python train.py --num_hidden_layers=10 --hidden_size=96 --num_attention_heads=3 --num_key_value_heads=3 --head_dim=32 --intermediate_size=256 --vocab_size=1248 --hidden_act="geglu" --norm="layernorm" --norm_place="peri" --norm_eps=1e-06 --positions="rope" --rope_theta=20000.0 --rope_fraction=1.0 --qk_norm=false --attn_scale=0.177 --bias="none" --tie_word_embeddings=true --parallel_block=false --extras=["capped logits"] --init="normal" --init_std_qkv=0.0668 --init_std_o=0.0149 --init_std_up=0.0668 --init_std_down=0.00914 --optimizer="adam_variant" --learning_rate=0.00217 --beta1=0.9 --beta2=0.98 --weight_decay=0.044 --lr_head=0.0144 --max_grad_norm=1.0 --warmup_steps=201 --schedule="wsd" --decay_fraction=0.451 --decay_shape="linear" --final_lr_fraction=0.1 --batch_tokens=16384 --max_seq_len=384 --doc_mask=true --train_tokens=112700000 --max_steps=6879 --dataset="wikipedia_en"
Each number is 500 + 50 x the weight over its row's rms, rounded and kept within 0 to 999. Layers, rows and columns count from 0. Numbers have three digits each. The size before them is the row's rms in percent of the matrix's.

# layer 5 attention query, 96x96, rms 0.116, rows 37-51, columns 0-95
073:486557492475494519527472543414458532437528475439442543547511466481541578563456527494505557502543454516474452560434547482550592528485508598494551472474583484472439545469491569519500558504421512540593504463402563537440468436407529565443534479370411564467462448402485500514492528453498609500
080:480449524555519488435524356468576467468436552479501468464404510526519484534532447482488452487477475481494427510566386482534472431491464407515419467534541563576516423543509483551545478463495469470449591456543446505565573548573485459471561509496583458501627585475514598501498470488471423506
069:488522510548578395539484532534430486457548482458504604541519479569467623512515482422467550469488439509490599528500516511539551470477494517529497522525482410503550517505489503481474533523520403554533411623440468450491444471552505513477507440433385373504468558466477524540526618549457477431
072:525438502513512564509544414539535454494434544488526510547479443465524597488534499476483450596469496439498538508507370547506487502440485491573470548520550586473528488559541512585526455479529510479473520404501459436604559482590505415496545490462568510567567584566555569495390464522540399440
104:468433506458439571572494535535524391569534554473562486455519455528513508503513432494539419565539474509497464493484504470517474424480576467471503497541507490520645461494438471525513526484470487481500489537482421509440496540419454477402510457572560473490659634482489505499617467487508562405
066:496613472614529472525515539504456520402477474468480531521522521472558503519380503463470544448457548522464547477496535557519569599444439560545464462448367389533546532482538477489526512536555515517551540550448540489439440442407442554451545460407486462502438506443532542538503599521526543465
099:485534436538541501460508562463390575414548480522456525471531471457504554474465490422444533452460467556431528520465542545542503587509504627529563565459528422476462588508494499473491444528545513519603462591484602435502459498538508557496524534407457444491466401505545473517437510562533492381
106:509589459494574432452447450483428600469487481559468544612546434461469534489523593512499544503446446463467564607520528548516530520563431624533529523465462453420362533485571520461457463494532457540541475500532533468581527429532476506557503510437442465475447465492490451543393523509501483493
069:503509618463430525406480444479492440572416544524453442535431498447519442512528545465511381489487552434509503513543444444537509422491441466482457418537613588572547493469513527566534556495517530547442589471539453552532597486508491467526562409515545516500574552554540487459566454449521462479
088:559498531464425561498480585527523431599462511502545454480462468509455489505381440469476451549520568419525485379411461529508482408433563421433521522569519553502560448476516460555489574551439631522501542478518430512463598521505540463461503522526549546514570526496546480411550497482465517467
104:520433516498470538422457422489596446584476544431570458556462445541473475540517501542544442593497451479550499483524459552429459383470526409397509520540549585481495406528600487503511519473543526528461538425509447472563570503527555430513497512541569508528502592501490543418490502504573572562
110:488558468514558439507495450434433544425474529527467504469601577452474500423422527451478593404442503475479534519445511482477554576538487598574558511441438367460441516466518503478391454496477544516628467507474550531467537512493470555528493539496400481502499404519479470513540575483468481441
065:403422563489500493478525389454562516466590574457487505461535617540450463457545508476476465485477465474544476546570412452462501459558453473494468440534595483509414440534535506413531484455519481489530502515552544438579488544568495487597508455597537451533622485551525549515505463521544458593
083:498493472547426494656433539549476530552512572528504512529541525568470435495491460581499466556506525441582569430462454492449548446434500469459541493505482468521451489453533381397432554539522511549551406470458449488492531485490482495525553474623499419551401473463409503568510510487453530443
096:622430495525505598564556498489481432546390644493580454564479451506452526517492540528463444578522440523539513574500483459480531456405436590514558493548497511537515616542447493547504457496565456528520506463494449490440529463476545413446588511537529427496578521507482539520517563513548478466
# layer 5 attention key, 96x96, rms 0.113, rows 37-50, columns 0-95
080:517530392535541547405500510530538402507478457459475550472554461525621420479466520469491502483502485629477501510525525447501452568433503526510546544456337568441507534531488558510577449454499572444537498473598518428445506511503408424474502524499499489518454405451499493462504552431549476451
085:498524514546507472533479565564555498536527496540504523416520481451457501522473503410468520372468521548499523539476509520461596465459541489452520551562571516446411507558546501450485571543466583542443508524493429418549593568443567607453552475441573540479449395545448506537510457480444618543
075:523481479534513517403467441567427553489553413428459479465527477496527472495548509481435468479509435516544503422552501489541503523443493481479467516444569541522404445518497531617574406520450541407471558554502411486487439480522446531498535608503501439467411449445441405487384482463518432564
100:481497556530472455565445529483567571570502479556556441418373520484449468546464540428428493454484488561573417531443450484482528447521621481489492558577500469516445503574529505493446565528481524517456555450458448439537557588480564547502574445470530544427557480486459484573489476490551575603
083:476478463574604569517506540529541449490518477450476487534552520456476468453471540500549501425489512550496549511410521460536525554410509558481586536519525439485389542457527564417442554522547553483458478566443515463442488603406571573432520443427559478503519364467415545510491553490472562488
088:524501456523485589421521523465490424509417544513467499542541500539571567474538436597527508519536493520467484487570475460499453489551487509530456448444549635566500458510443505524590444506494451489555425451512542574426493496489391385580414567598434549540472508500583459453475505477549445524
080:532622447436461549527552503400495410484597427552602512553495462486559601526521487439489504468558536511550550513537418438438399537481504499542480470528518513464598521485483440497502395386570447515462471415506530526505472520549501463515456513557438531517485507503567517481479462484559390497
084:478497474587498551510479528462537514528523583484583481474462462519520529481436467440470511495525448570506506505509394412384439602598515446483520507505417513484543420563424492506499433477519387506466465406504443450564509545584578502580549486501414502490496541461525507559484547511608429456
104:480516486515518392567421529560498512541559478527527516462497441506496471556442572508497511440422458575497488540416511579476548566524531560424532521559536509413406514488480506521368530486522487470504527473410431376497523486454594604432517524396536527423516468467448551531468515522517526567
112:428440542506498424473525505473505544486536532521487464543456486475494382450500583513492485491419457487478524504450490518504561537477536529500575543532563506525403519457507558474359557516518529533508602522425499405546539424395579583449538464454506511400456520468392479581593496561501516503
094:487451510541461431483423507531491525556414526524545542547405484584503493572497461577502508524426510537542485461461479495476493415457521393428471570609625585501568419511512536549465541482389488543436568413533468457462545442476500469497468529502576444458530537434433457510501507491472509580
063:516495502503485592479494504506444570464449541478444544623419514444494584552628467501460506465534432475435515494529476565517368579533447560505539504423517531516501505497525491529469487427524408521488558546485481615482464551622528501578519490487405562591531463541531492524455506500461450444
140:415453588483475448643376489507528485537494553518508505499474520525457487506457507471465485470433435513509480534465513476409526477537523478447523455576517442450420412512529511532448580489487559516511590476495534437672524493542603485556541463486578532510515567475476563485562558496462444574
095:461403506452506557561463383497528531497460644614484505526609515530479458517493562563542529536455503425456552436513409542509492613459421479483520465453498461501507471443523416402483421524570533456516460499452436482471446521494490470523463551482472587495456530572527543509534510591545496500